config = dict(
    num_attention_heads=4,
    num_key_value_heads=4,
    intermediate_size=512,
    vocab_size=8192,
    rope_theta=1950.0,
    init_std_up=0.0444,
    optimizer='soap_variant',
    beta2=0.99,
    max_grad_norm=1.0,
    warmup_steps=200,
    max_seq_len=2048,
)
Each number is 128 + 24 x the weight over its row's rms, rounded and kept within 0 to 255. Layers, rows and columns count from 0. The size above them is the row's rms in percent of the matrix's.

# layer 15 MLP down (transposed), 512x128, rms 0.234, rows 198-215, columns 0-127
size [108 101 106 122  97 100  95 115  98 104 105 108  86  99 105  98  99 103]
[[150 125 111 139  91  80 136 163 133 133 132  97  99 108 116  77 155 134 146 123 154 119  95 129 119  93 135 139 142 152 134 182  71 151 141 114 105 147 159 138 137 121 140 108 138  95 130 123 114 139 114 146 127 103 106 136 117 176 134 162 100 134  80 157  86 125 133 147 136 129  93 155 118 126 129 119 118 129 135 121 128 137 103 154  86 117 132 143 143 163 138 153 170 129  62 136 126 167 144 122 115 135 150 108 146 126 135 106 139 167 186 145 121 117 168 125 149 192 113  98 126 112 121  80  94 145 124 148]
 [118 184 118  98 149 113 140 133 126 120 153 116 122 149  79 138 129 124 138 124 126 149 143 135 112 147 134 170 115  88 100 162  98 126 120 110 112  99 166 118 151 135 146 112 128 114 123 154 142 120 108 125 106  99 124  85  84 126 100 129 121 123  88 143 169  90  84 141 160 132 144 139 117 101  93 134 130 161 114 149 122  96 153 115 147 146 146 164 179 124  95 130 152 165  98 108 105 133 147 155 121 102 141 131 116  88  94 136 114 158 136  90  84 117 120  91  99 130 120 127 140 151 104 143  59  96 147  89]
 [134 161 122 108 133 100 124  96  92 139  87 121 155 129 134 133 117 135 144 127  93 134 137  86 138 124 138 121 116 134  98 152 140 106 154 160 103 115  99 124 114  94 138  98 181 128 142 142 146 101 126 144 113 155 125 162 162 141 120 146 140 108 133 144 109 132 139 109 143 145 138 127 132  97 100  99 121 213 128 142 170 168 169 155  93 145 140 124 161 113 160  85  99  95 117 161 138 134 110 146 159 139 143 146 125 160 147 138 154 107 136  98 141 172 145  90  93 101 126 130 170 135 151 145 142 109 183  94]
 [128 121 111 136 111 145 178 123 157  90 120  96 111 139 108 146 141 116 160 131 113 152 120 150 131 131 145  88 134 132 119 135 138  99 146 141  98 144 151 130  85 105 139 140 139 123 146  87 106  89 144 162  96 116 120 115 153 102 111 119 157 120 141 153 176  91 127 113 163 106 144  81 134  84 115 162 125 146 170 145 141 143 166 171  74 162 118 143 153  93 124 128 140 111 133 106  90 145  82  93 105 121 137 123 134 111 120 134 132 134 111 127 100 149 133 196 115 112 104  93 143 139 142 174 118  91 155 149]
 [150  87 169 142 141 130 123 118 142 157 136 136 143 116  89 104 126 128 103 160 120 116 104 159 148 153 108 139 139 116 176 110 171 128 143 146 132 119 131  86 117 137 119 150 141 116 138 143 136 115  77  82 112 114 149  98 155 140 122 167  92 103 128 106 118 119  97 141 165 158 140 133 124 108 138  63 140  64 106 140 137 126 136  98 167 104 134  88 174 143 110 149  98 119 131 169 135 167 140 160 115  86 147 119 151  98 132 130 133 151 112 116  79 104 145 172 141 106 171 111 138 144 132 102 130 136 139 118]
 [161 122 121 123 158 156 121 121  67  71 146 112 112 147 108 103 126 125 149 143 124 132  99 122 127 163 151 138 110  84 147 115 111 133 153 136 134 139 138 149 136 128  99  77 140 185 104 112 107 120 136 150  87 144 110 146  88 140 114 130 111 142 116 210  94 133  95 129 114  91 158 101 115 113 102 140 113 172 116 148 154 119 163 130 120 173 120 116 124 136 103 126 177 123 124 147 125 156 156 106 117 153 106 131 126 119 137 146 128  93 163  80 139 113 113  82 143 150 129 132 124  97 101 105 102 140 158 135]
 [ 94 153 169 133 123 121 140 150 128 149 110 131 158  81 147 173 146 113 134 151 120 188 175 126 139 137 165 123 123  90 137 129 100 140 146 141 138  97  96 116 160 127  94 130 115 122 113 129 143 141 113 154 197 112 135 126 149 122 111 113 139 114 126 117 115 149 148 142 115 161 138 111 135 135  63 112 124 129  94 132  62 145 115 144 167 153 123  98 114 168 138 104 126 122 147 160 131 183 135 177 156 161 127 140 152 119 145 112 114 133  93 115 131 137 111 136 127 144 109  94 135 153  99 182 129 138 143  95]
 [159 146 102 101 153 177 110 143 104 140 115 154  98 132 122 136 142 158 111 142 177 142 133 103  86 161 104 134 155 118 118 132 111 128 144 101 136 147 107 131 157 148 143 132 101 107  99 129 134 145 126 144 121 135  80 113  98  86  92 118 106 145 132 146 131 119 132 122 124 106 111 123 118 160 101 126 121 175 117 131 124 107 211 147 159  69  84 184 114 151 130 168 142 138 135 139 118 128 154 130  99 114 138 137 154 117 109  96 131 127 128 153  97  93  97 133 145 141 101 117 134  86 116  79 102 118 143  87]
 [119 141 133  99 121 128 130 119 137 120 108 119  95  98 124 141  88 144 119 135 137 105 122 121 162  75 149 108 119 151 102 125 127 131 135 144 143  71 126 146  72 155 121 124 130 170 112 157 132  71 164 143 117 107 126 165 153  73 128  95 150 167 160 123 132 142 104 140 141 111 134 105 140 168 167 130 118 133 146  87 188 144 108 117 145  85 145 150  90 140 106 138  86  99 133  86 133 131 123 127 111 136 133 110 145  95  89 113 111  76 142 152 129 130 147 153 117 140 125 163 117  95  88 141 124 122 113  98]
 [124 107  73 128  68 126 137 107 181 129 107  79 120  88 139 133 134 141 150 135 138  76 139 133  91 143 106 129 119 171 151 170 119 116 123  83 105 127 143 152 128 149 131  97 123 130  87 156 107 150 161 147 126 130  88 123 129 118 155 138 150 134 146 130 125 148 137  79 142 146 107 101 119 138 129 137 148 145 156 147  82 174 132 114 132 112 145 135 163 138 124 161 100 179 110 164 145 104 172 147 104 141 133 149 129 174 147 109 152 125 147 125 140 108 167 161 128 145 144 146 170 113 149 135 136 142 160 144]
 [118 130 142  96 138 114 157 112 115 138 155 133 136 129  88 140 190 126 142  91  85 139 131 138 133 140 128 115 165 142 126  97 176 156 133  81 156 176 150  90 177 132 112 106 150 126 161 131 161 142 119 165 137 162 156 142 156 113 123 112 135 169 132 157 125 145  99 129 119 114 134 111 120 135  95 125 136 103 135 113 118 169 120 143 141 101 189 132 139 184 104 164 128 142 135 113 185 133 181 163 130 146 100 121 155 112 145 149 150 148 114 103 132 149 129 149 133 107 132  99 123 109  77 108 128 131 135 115]
 [126 123 171 129 123  81 186 168 141  97 150 119 181  67 155 142  97 112 137 136 128 122 145 152 146 120 130 121 124 141 151 127 110  94 144 131 120 145 163 104 142 130 127 172 124 156 149 124 131 134 136 151 113 151 100 105 133 172 113 126  84  87  90 111  78 116 156  91 129 176 129 128 161  78 133 111 126 117 151 119 133 152 123 141 143 150 128 160 126 135 132 168 132  92 103 132  67 131  73  87 130 140 134 155 145 114 113 141 157 150 100 122 109 140 111 148 147 113 135 129 109 159 154 137 130 140 125 117]
 [114 173 129 130 106 104 129 117 124 105  76 187 176  93 136 101 109 119 117 146 117 110 143 136 144 128 105 131 112 104 144 120 141  98 164 186 131 133 113 120 133  98 163 155 154 120 123 149 131 129 141 144 164 154 123  95 106 135 123 141 143 157 118 141 106 121 126  98 121 126 136 120 172 106  87 113 126 240 148 136 110 171 145 157 116 164 114 154 123 126 157 134  98 106 143 162 129  94 108 157 149 137 123 157 132 103 109 146 133 112 149 115  86 105 117 167 110 132 112 111 135 124 113 147 133 139 120 123]
 [122 136 136 106 132 136 114 128 126  85  85 159  75 145 124 134 103 108  94 134 131 129 134 111 126 129 134 162 135 108 112 179 117 143 145 146  83 106 115 130 133 134 108 108 152 130 125 106 141 118 191 134 100 108 128 102 113 120 129 140 128 121 131 161 118 175  97  86 116  88  94 123 150 122 129 148 113 134 157  98  93 134 107 159 127 121 131 121  85 133 144 123 130  64 135  63 145 123 112  98 141 138 166 134  97 146 117  80 149 164 132 129  80 111 131 129 155 142 134 149 156 155  83 151 109  96 175 137]
 [123 135 187 125 116 124 163 128 122 136  96 114 138 142 156 144 127 105 166  94 115 136 154 119 154 101  83 134  89 151 129 167 143 129 121 126 132 143 128 125 136 131  93 124 118 135 143 100 177 113 166 159  97  90 161 151 154 154 101 119 124 122  93 137  69 112 146 110 163 124 116 108 137  77 101 102 137 184 121 145 153 101  72 109  89 140  90 157 127 103 128 154 141 114 121 118  98  99 115 148 146  80 149 102 151 107 126 129 141 133 134  95 119 120 158 148 150 116 140  94 159 168 134 151 115 137 132 131]
 [127 132 149 129 164  78 115 106 101 110 120 130 178 148  95 102 110 126 108 153 170 103 140 126 103 151 162  83 132 149 155 161 143 166 145 141 132 118 143 161 110  85 113  89 113 115 131 130  89 126 168 149  92 119 105 131 172 110  90 161 154 134 137 144 147 180 138 104 132 136 146 144 126 123 138 120 133 158 120  96 119 168 141 127 120 141 142  80 107 151 130 141 176 158 114 172 103 128 117 143 129 153 113 131 104 157  93 116 108 125 154 136 118 102 124  66 126 107  97 125 132 129 138 182 125 149 144 141]
 [115 148 144 122  91 128 119 135  99  98 148 128 104 105  94 138 154 118 128  80 135  90 144  91 126 138 139 113 146 157  97 132  86 127 114 141 110 193 140 116 144 168 163 106 127 129 135 116 171 131 164 119 149 102 145 100 110 120 139 123 132 185 125 105 155 128 106 112 115 130 112 137 157 106 146 172 145 124 150 137 159 165 136 173 144 133 119 123 100 134 173 109 118 144 134 126 159 120 106 140 128 130 152 125 152 158 102 173 177 137 120 131 167 142 133 172 132 172 164  93  62 119 127 103 132 124 116 108]
 [ 71 172 126 134 121 136 149 119 158 100 176 170  74 102 120 139 107 114 118 116 135 126 140 138 106 103 101 106 112  93 151  92  91 100  97 158  98 153 157 130 103 103 145 136 113 140 162 130  95 122 145 119 131 134 130 139  89 110 156 136 165 164 118 130 119  99 120  92 133  95 113 129 124 143 112 116 130 159 154 110 146 184 124 137 127  94  96 152 131 124 107 133 155 147 100 151 134 130 153 126 124 138 176 121 110  82 117 140 132 100 190 152 157  95 117 142 135 152 130 142 188 135 122 127 134 118 103  98]]
# layer 15 MLP gate, 512x128, rms 0.255, rows 199-216, columns 0-127
size [105 101  97 104 105 106 102 107 105 102  97  97 104  92 103 108 103 102]
[[146 162 172  82 128 131 176 164 119 119 136 150 115 113 135 122 107  88 115 134 123  69 117 145 102  96 133  82 117 153 127 109 124 136 188 119 101 111 155 115  92 160 120  75 101 148 175 140 120 133 148 128 135 160 133 100 132 142 168  79  99  88 108 116 126 134 132 108 153 121 123 122 137 113 150 118 125 117  57 141 121 117 111 148 112 120 146  97 117 145  92 127 128 139 181 125 142 132 130  96 137 150 135  98 152 116 124 112 123 154  70 128 154 131 133 111 186 120 130 125 121 118 133 140 127  97 110 129]
 [134 138 139 131 140 116 115 127 122 146 122  92 144  91 124 107 125 138  89 138  99 123 127 153 136  78 150 110  80 135 155 159 142 138 137 143  93 108 130  76 150 107 122 121 156 102 151 129 162 105 113 149  96 165 106 143 173 120 129 115 128 153  98 122  95 150 118 131 149 131 164 139 152 151 141 143 140 148 133 123 163 169 145 111 104 146  94  95  92 115 134 145 111 113 110 115 162 131 113 104 159 143  79  84 135 170 138 131 159 136 145 113 175 156 196 130  94 113 135 140 158 157 166 138 125  78 136 105]
 [170  88 136 158 146 124 114 135  95 147 135 155 109 138 116 113 139 143  85 135 113 135 149 150 103 115 165 121 141 131 137 136 103 166 138 123 155  83 102 108 169 141  88 110 140 112 121 113 160 140 121  91 151 150 129 131 101 131 118 152 120 130 153  98  73 126 132 125 108 146 111 137 129 109 114 124 126 153 114 146 103  91  87  55 122  89 148 132 111 149 149 128 121 118 156 125 175 131 133 139 141 134 123 105 127 180 149  93  94 164 152  84 113  93 145  70 103 102 136 128 110 107 114  97 132 157  84 128]
 [117 130 137 112  98  97 102 143 133 149 130 143 149  77 136 118  66  68 114 124 152 128 151 168 106 134 144 122 112 106 159 164  94  99 150 127 139 160 137  88 158 130 124 155 165 128 113 150 165 130 146 105  99 124 102 134 135  97 192 163 162 152 157 141 133 146 131 114 128 156 142  91 129 140 128  98 130 152 149 143 130 163 147 178 109 105 132  91  85 117 173 157 144 111 151 128 114 127 138 127 113 122 155  84 121 119 122 127 128 145 191 158 152 112 109 135 142 129 134 140 146 149 134 132 149 145 105 154]
 [118 127 146 133 147 105 137 138 132 160 156  84 132 142 170 137 153 129  76 166 146 133 113 122 133 112 124 116 160 149 118 120 147  78 100 135 145 121 122 144 133 128 168 156 193 125 114 131 138 117 167  96 146 117 123 135 137 146  87 122 145 118  90 109 147 104 155 126 123 159 128 139 113 112 172  88 109 156 165 120 124 114 105 157 159 142 100 113 151 126 183 122  29 140 131 110 146  93 101 137 126 110 125 141 134 122 109 115 142 166 102 123 108 117 137 104 124 135  94 137 148 120 125 182 110 118 159 127]
 [145 109 114 137 144 123  83 134 137 102  92 154 116 131 102 133 113 126 114 158 114  88 112 140 161 127 118 153 136  82 106 117 158 112 102  67 139 158 153 159  82 140 178 166 140  89 145 122 112 100 155 110 143 146 121 108 137 174 157 101  88 144 141 143 154 100 122  90 105 114 149 166  98 122 135 104 126 158 148 138 166 126 127 121 134  89 132 195 149 114 127 133 106 103 137 136 141 139 125 114  80  94  95 125 159  84 103 152 128 132 120 136  97 111 134 150 139 120 159 130 102 133 111 163 114 148 138 143]
 [154 138 138 172 148 125 125 120  96 150 131 148 153 159 104 176 111 105  81 111 135  99 142 125 144 115 182  82 108  99 149 125 124 134 156 123 146 119 114  91 178 135 122 111 106 129 135 101 153 118 158 142 152 157 155 149 112 156 137 141 116 124 122 134 140 118 142 138 134 113 127 148  99 145  98 111 129 156 124  93  93 130 106  87 126 106 131  86 103 102 137 136 139  89 141  81 160 116  98 111 152 110  89 107  97 102 156 162 134 135 158 110 150 122 192 129 131 122 124 109 123 179 154 161 131 115  90 167]
 [137 153 132  79 128  83 123 140 129 114  89 119 148 167 112 155 157 155 138 109 102 117 133 132 145 166 164 146 172 142 136 155  95 158 111 145 170  82 115 130 130 128 156 102 121 108 114 140  86 115 118 157 155 129 154 131 127 145 102 120 123 135 158 125 163 158 107 125  95 149  90 164 140  96 124 169 186 103 104 147 151 126 141 161  77 117 165 151 166 125 116 164 136 116 143 125  98 160 132 122 150 107 130 127 150 117 125 140 127 130 121 102  98 110 151 167 108 138 115  57 121 136 128 140 102 107 132 118]
 [121 164 132 160 155  98 117  76 120 140 141 102 119 125 105 150 121  60  90 119 105 138 166  79 162 134 141 116 128 100 121 165 127 113  98 149 123 164 178 137 132 121  96  95 130 162 155 136 134 119  90 129 120 157 163 104 144 138 135 131  85 153 111  95 108 131 127 110 119 102 141 164  92 126 132  94 129 105  93 109 119  92 100  76 111 134 120 102  93 138 150 109 148  95 100 111 125 114 133 121 128 160  98 120  93 117  89 127 110 104 142  90 112 135 121 101 131 122 152 155 121 121 133 158 119 134 181 139]
 [142 106 175  78 102 115  88 148 132 133 129 156 125 125 154 169 107 134  87 141  81 143 128 131 120 108 105  95 126 181 122 103 133 105 146 117 188 156 118  93 172 122 159 112 174 101 111 122 159 164 107 174 148 153 116 119 116 127 146 120 127 124 133 117 164 153 136 177  73 102 138 148 136 149 160 152 108 160 113 115 132 149 174 141 112 132 116 137 100 107 111 137 173 119  99 128 151 115 116 115 123 130 120 141 130 126 152  99 111 104 110 110 132 139 128 108  95 135 112 107 114 156  96 140 140 144 179 110]
 [147 116 150 105 145 112 104 108 128 149  97 135  91 137 120 146 155 129 135 116 137  94 112 149 124 124 184 100  95  89 171 129 117 125 162  94  81 113 147 129  97 154 113 124 129 157 139 150 140 135 128 152 112 131 128 142 178 123 138 136  90  97 149 124 115  88 159 122 165 121 118  94 101 111  91 133 144  67  94 136 150 151 102 118 110 117 126 151 120 126 128 132 198 123 133 147  81 155 116 105 143 151 120  99 159 155 154 162 153 156  86 126 119 132 114 153 109 188 139 153 111 128 105 103 145 135 126 106]
 [143  98 169 111 155 124 138 136 114 130 124 108 131 111 130 148 149 160 107 118  96 166 132 164 132 144 162 122 132 154 108 151 155 137 161 112 143 146 125 160 113 104 121 150 121 129 178 119 140 164 145  76 111 140 110 132  92 156  84 163 123 134 145 110 146 145 108 149 142 136 145 139 115 126 147 110 133 162 117 155 117 148 138 115 164 213  73 109 132 119 123 130 121 162 125 120 105 137 125 152  97 174  98 154 127 137 105 117 126 129  93 127  86 110  99  86 199  99 123 132 156 130 165 140 124 146 106 126]
 [115 111  82 176 130 156 100 127 117 130 122 157 128 157 120 130 136 135 115 143 127 122 121 153 155 154  73 136 140  99  89 133 111 140  97 146 134 141  80 138 116 159 137 138 164 114 113 128 106 112 121 120 102 142 139  70 133 158 121 121 154 141 148 154 142 146  97 134 127 146 126 124 170 119 131 104  63 136 119 127 153 123 124 167 143  98  88 145 122 125 161 154 130  82 110 145 160 118 156 146 134 106  75 109  83 145 123 109 147 126 134 125  97  82 178 149 128 200 108 115 152 150 134 150 135 152 141 130]
 [123 107 139 124 155 162 135 127 114 147 182 138 117 114  83 152 108 146 106 110 148  85 129 132 124 111 145 119 108 150 127 135 104 108 119 144 112 121  78 128 188 122  98 123 156 177 102 138 122 134 121 110 148 161 171 132 101 110 127 127 164 104 141 113 179 102 116 121 147 103 117 136  80 112 133 154 164 142 147 146 158 117 125 131 125 102 159  88 117 128 127 106 163  93 180 112 124 103 146 125  60 135 163 137 121 116 102 152 162 101 122  93 158  88 141 100 127 136 119 115 118 161  99 136 140 122 138 167]
 [122  98 102 122 133 139 157 149  80 113 125 126 130 102 120 118 148  99 131 142 139 144 126 107 112 160 118 127 121 120 155 114  71 113 115 111 163  85 164 116 130 115  83 107 124 118 115 158 170 124 153 105 118 103  69 115 153 138 127 122 118 138 152 136 170 109 106 103 147  89 147 117 128 128  61  81 152 158 128 116 135 129 101 154 132 153  83 125 114 119 128 122 116 128 160 124  94 137 151 167 110 153  90 136 115 124 100 130 130 177 135  99 118 130  62  97 111 135 128 104 159 131 125 134 183 149 152 147]
 [122 101  97 141 156 126 130 145 150 110  97 169 105 109 133 145 133 113 144 126 103  83 129 145 162 129 123  98 135 122 219 142 183 112 130 166 153 125  86 152 153 123 110 157 117 122 151 146 157 153 108 196 128 145 129 154 161 149 136 116 112 117 120 130 146 109 130 176 111 136 132 107 100 130 110 119 149  93 112 127 118 124 129 152 116 113  98 147 127 124  90 172 114  99 134 127 111 122 126 170 169 102 132 113 119 149 127 126 124 123 134 173 120 134 124 123 149 142 126 196 148 120 135 181 168 123 149 133]
 [124 116 131 180 158 146 127  94 135  65 123 101  91 109 143 107 143 142 137 189 123 124  96 122 126 118 129 122 140 133 150 147 108 108 134 121  84 137 137  98 162 119 126 122 141  67  81 107 134 156 141 113 117  99 143 157  86 123 145 132 121 164 165 114 104 130 120  86 112 150  92 116 129 130 121  95 183 134 171 106 146 130 118 158 126 129 121 117  64 155 111 139 157 125 132 122  97 140 157 147 101 115 136  91 112 122 151 138  93 152 154 119 148 132 133 110 106 186 133 140 133 147 129 147 133 159  99 106]
 [122 109 169 109 129 109 137 126 120 120 100 111 155  63 136 118 159  94 152 140 144 121 132 113 131 154 144 115 121 138 134 140 105  96 139 167 142 157 130 133 139 125 126  76 111 144 118 165 103 164 101 133  60 137 128 125 178 104  98 125 121 145 162 110 116 139 108 121 116 123 164 112 136  88 135 144 108  77 174 129 126 101  95 101  92 127  78 124 113 125 141 132 118  97 186 153 141 103 142 190 103 141 105 175  90 133 122 152 141 157 123 129 136 118 117 112 106 135 105 110 108 122 122  84 137 137 130 133]]
# layer 15 MLP up, 512x128, rms 0.275, rows 199-216, columns 0-127
size [ 98  98 120  92 103 101 107  92  99 102 108  94  99 102 104 104  96  95]
[[134 138 139 111 116 132 154 168 140 140 126 163 149 153 117 104 114 129 131 100 149 101  95  83 112 140 138  65 126 160 135 125 100 127 135 166 169 116 117 141 166 171 121 122 146  77 108 123 154 113 105 160 146 116 140 184 125 147 157 127  89 139 134 145  82  98 150 141 117 135 126 110 147 127 152 114  87 110 188 117 163 147  98 134 126 104 139 137 112 150 130 126 120 113 130 143 152 151  89 152 129 187 143 126 127 138 151 114 166 105 172 144  95 125 169 137 107 110 139 129  87  93 127 133 105 131 164 134]
 [102 132 159 148 122 112 152 155 115 135 127 132 152 101 146 162 160  75 119 127 122 120 160 165 132 137 122 150 119 158 122 130 116 197 141 135 131 149 129  85 102 107 165 150 136 100 141 134 125 131 136 114 108 105 175  89 168 116 112 152 117  90 170 128 132 156 125 128 125 122  96 125 130 153 105 117 131 177 108 114 158 120 123 112 155 128 139 137 140  76 149 135 149 128 108 153 107 150 115 145 126 146 133 146 120 129 171 174  82 142 119  93 109 133  87 101 169 143  80 143 143 149 177 153 150 102  94 152]
 [154  98 125 101 126  97 138  76 129 133 132 115 148 133 124 134 117  95 156 221 127 144 113 163 162 138  84 153 123 155 124 112 133 109  99 156 133 139 107 138  91 124 103 114 178 150 112 143  99 129 115 166 138 106 139 134 132 135 117 129 152 128  91 151 143 134  98 109 142 120 123 155 140  65 138 132  98 128  96 117  72 133  78 143 109 173 158 112 109 131 164 138 117 119 114 152 140  96 100 136 126 141 112 114 127 123 102 117 182  98 127 145 114 111 140 129 131 124 139 122 164 125 166 153 106  81 136 131]
 [126 128  85 143 120 134  97 117 110  96 113 125 116 135 105 150 112 125 131  98  92 140 159 103 100 101 177 134 122  75 100 131 108 119 121 117 129 110 156 153 141 103 126 122 181 155 136 100 130 122 164 135 166 157 102 112  71 124 101 118 124 156 136 167 110 161 125 134 120 172 102 128 129 149 104 201 115 128 146 117 143 115 118 133 116 134 109 128 132  94  99 138 135 175 103 129 165 108 125  91  89 155 153 141 146 151 137 133 118 106 131 143 186 141 156 119 134 149 113 110 104 138 127 154 161  95  97 173]
 [137 137 121 112 115 103 106 118 113  96  93 131 167 158 160  94 132 169 113  90 144 121 125  81 113 125 105 134 124 124 140 127 144 119 117 174  80 124  95 141 150 120 127 137 162 142  97 147 108  96 122 113 164 134 132 124 167 117 100 150 148 134 154 122  95 154 155 105 123  80 108 117 170 145 158 121 108 132 112 135 145 110  96 160 105 109 151 108  76  74 156 139  83 128 166 101 141  92 162 146 145 115 153 112 118 153  96 123 109  82 127 110 161 148 122  81 154 128 120 146 160  99 143 147 114 143 142 117]
 [154 126 144  81 165 173 139 141 136 106 148 169 129 152 132 144 151 153 115 130 132 107 109 133 122 107 122 176 166  72 125 138 131 112 139 128  88 139 143 163 157 124 138 153 143 142 171 104 108 149 106 168 116 114  95 123 102 160 125 146 113 119 128  83 139 114 139 135 134  86 125 139 135 110 117 116  92 136 167 133 187 124 116 110 131 117 117 158 109 124 127 132  88 156 124 147 120 104 153 105 155 121 152 112 114 116 132 101 156  91 145 154 128 116 184 136 139 156 121 128 109 177 148 126  53 127 161 158]
 [163 113 147 132 129 179 134 149 138 145  94 146 125 142 120 125  96 117 161 109 147 130  95 127 120 138 154 156 117 133 155 126 111 121 171 146 112 102 177 137 111 160 149 134  93 138 143  85 119 164  94  86 121 163 138 168 130 110 181 130 121 115 123 132 158 140 128 124 160 115 166 207 119  85 124 130 142  55 114 107  91 133  87 132 100 127 159 145  78 129 123 121 101 113 101 120 122 111 139 178 136 165 122  89 119 124 146 133 149  94 116 108 128 154 130 136 127 134 149 142 117 108 118 118 106 132 130 124]
 [131 127 112 127 117 153 144 154 109 131 126 124 197 154 126  99 146 129  72 143 112 131 141 146 127 142  70 129 155 169 124 118 162 132 141 143 167 134 123 135 176 150 118 122 150 126 113 114  91 142  72 148  73 135 146  89 134 157 144 138 109 141 129 119 100 144 102 133 133 128  91 117 114 130  98 116 118 173 119 102 112 171 136 138 148 176 146 129 114 110 139 156 152 165 136 157 110 137 114 174 151 142 123 138 165 171 172 138 146 151 116 171 161 123 128  92 135 127 121 102  91 153 131 151  98 120 140 122]
 [161 125 132 144 157 117  77 117 127 120 166 109 135 113 140 150 120 149 150 116 129 145 164 103 176 131 128 131 136 146 121 151 114  74 109 147 126 103 129 104  80 105  83 114 103 155 134 113 130 131  87  97 142 119 130 118 131 124 158 142  95 131  90 123 102 129 144 120  90 136 118 106 124 124 157 110 125 108 107 127 140  86 119 127 119 169 129 130 120 174 113 134 105 139  88 128 113 157 112 142 130  94  95 137  87  98 149 202 150 192 119 119 140  87 147 123 136 141 128 153 148 120 177 139  65 126 124 123]
 [134 116 137 161  86 127 101 111 150 132 161 117 146 116 139 141 112 107 151 151 140 128 141 106 114 101  90 152 154 128 114 119  83 104 122 123 155 138 110 119 121 125  93 137 129 123  63 107 118 112 106 110 161 157 115 128 101 104 146 101  98 106 160 133 102 156 149 101  74 105 154  92 124 125 117 124  95 148 121 158 137 126 149 142 123 135 113 127 114 171 127 138 128 122  96 131 116 132 178 102 147 155  89 177 138 113 126 156  49 120 160 155 103 115  82 137 135 121 116 128 141 137 173  94 133 171 170 128]
 [145 129  60 120 115 118 107 139 109 120 108 100 135 154 127 125 155 132  90 123 139 174  89 130 136 133 121 134 157 178 140 148  89 166 112 129 127 101 163 153 138  93 117 140 131 114 112 131 147 129 109 161 141 102 148 140 147  55 146  99 138 127 157 150 120 166 160 137 128 141 130 162 106 150 110 116 135 132 159 130 152 137 147 120 146 115  88 100  89 125 136 127 153  90  99 128 165  56 130 124 108 124 123 157 121 160 149 145 135 103 154 181 125 120 107 155 106  73 128 115  99 135 133 144 121 102 127 152]
 [164 137 108  70 143 132 129 206 142 120 146 121 117 135 135 135 155 135 128 134 124 135 124 126 136 155 138 113 165 101 138 105 124 109 180 137 155 115 122 149 147 107  99 104 125 112  85 163 121 112 113 104  76 141  82 159  87 148 109 120 175 146 145 134 179 131 113  96 119 106 122 158 138 132 117 112 137 155 153 146 143 140 126 115 168  90 135  81 127 169 130 136 123  95 126  85 138 128 163 119  87 105 100 106 158 185 108 128 124 143 121 122 127 146  96  90 129 108 156 144 138 125 144 135 151 132 107 112]
 [199 147 137 133 102 151 109 144 159 159 179 112 136 146 116 138 138 156 178 140 117 153 123 114 151 135 123 119 102 162 130 101 111 159 124 157 180 165 126 153 120 105 134 152  95 171  90 141  79  76  88 144 151 160  91 130 154 126 127 124 137 107 149 151 172  78 161 169 154 152 103 108 111 149 102 136 141 109  97 110 115 111 135 107 133 130 129 123 135 127 157 160 121 101 166 112 129 134 131 158 109  97 126 147 135 108 150 136 136 108 106 159 167 134 142 114 156 119 117 134 114 131 136 119 128 129  89 122]
 [ 99 122 147 150 114 115  95 123  99 124 167 175 124 121 136 172 106 105  90 125 115 123 136 133 168 148 145 161 129 132  91 195 113 108 110 113 156 122 116 154 123 105  94 165 140 135 172 137 137 134 128  95 110 119 132 123  88 152 184 132 107 162 176 126 103 101 145 144 108 117 102 128 152 133 158 150 168 133  84 105 151 103 103 117 122 141 158 171 117 169 138 149 100 106 147 111 114 144  93 115 130 142 117 102 117 112 137 150 133 124 135 172 124 107 164 102 146 122 133 123 129  95  86 121 150 136 179 132]
 [159 132 158 109 100 136 100 119 156 138 104 161 108 126 118 132 170 152 116 129 107 145 119 133 130 134 131 101 178  97 133 131 107 123 136 139 109 172 128 173 150 108 128 128 167 149 111  91 144 177 123  83 101 114 113 138  89 136 127 101  99 120 133 109 180 102 133 126 102 117  99 126 142 149  86 100 200 152 135  76 131 101 120 128 128 121 118 126 116 139 160  87 132 108 111 111 129  93 157 152 142 100 162 158 130 173 124 118 164  95 103 103 114 136 151 155 148 130 114 167 137 123 126 117  96 154 160 109]
 [130 152 122 129 134 163 114  94 122 152 101 131 139 112 149 163 151 143  83  94 117 140 125 136 145  85 127 139 138 132 160  80 120 135 124 168  95 102 116 107 101 140 117 153 128 126 131 171 121 126 119 137 115 111 119 130 140 127  83  91 163 104 149 152  90 114 163 137 150 113 155  78 131 108 136  85 113 135 128 154 151 122 123 138 107 154 114 154  95  85  89 163 149 121 116 117  78  83 125 130  77 137 102 126 121 124 136 109  95 116 177 122 125 114 120 161 125 152 169 157 182 156 154 168 146 127 123 145]
 [136  97 139 102 118 130 156 115 101  93 139  90 126 128 131 127 200 147 137 112 150 146 134 124 128 114 164 150 147 140 136 145 109 101 168 157 158 151  79  97 135 124 106 124 126 111 113 113 125 161 114 107 106  94 129  96 127 130 145 133  86 118 113  81 132 146 112 147 147 186 122 140 130 102 119  65 125  89  85 107 108 119 127 107 122 122 170 111 101 128 101 149 127 165 116 110 104 114 117 123 120 137 127 110 104 145 169 131 134 186  94 151  78 124 132 161 154 140 172 117 130 122 129  99 100 106  90 125]
 [136  76 142 145 124 132 136 125 102 161  91 125 145 105 131  99 145 144 108 132 107 110 170  95 102 118 105 165 163 134 160 106  94 151 114  99 123  96 169 117  96 173 128 144 146 132 123 138 148 146 135 154  79 171 121 102 128 143 135 161 127 111 129 125 142 127 146 107 114 155 144 150 134 110 109 156 120 145  99 128 106 119 123 142 113 137 128 168 161  95 109 174 117 110  63 164 106 125 140 124 115 106 109 106  74 124 118 104 103 145 112 141 132 166 104 112 155 125  90 115  98 128 135  69 126  79 132 163]]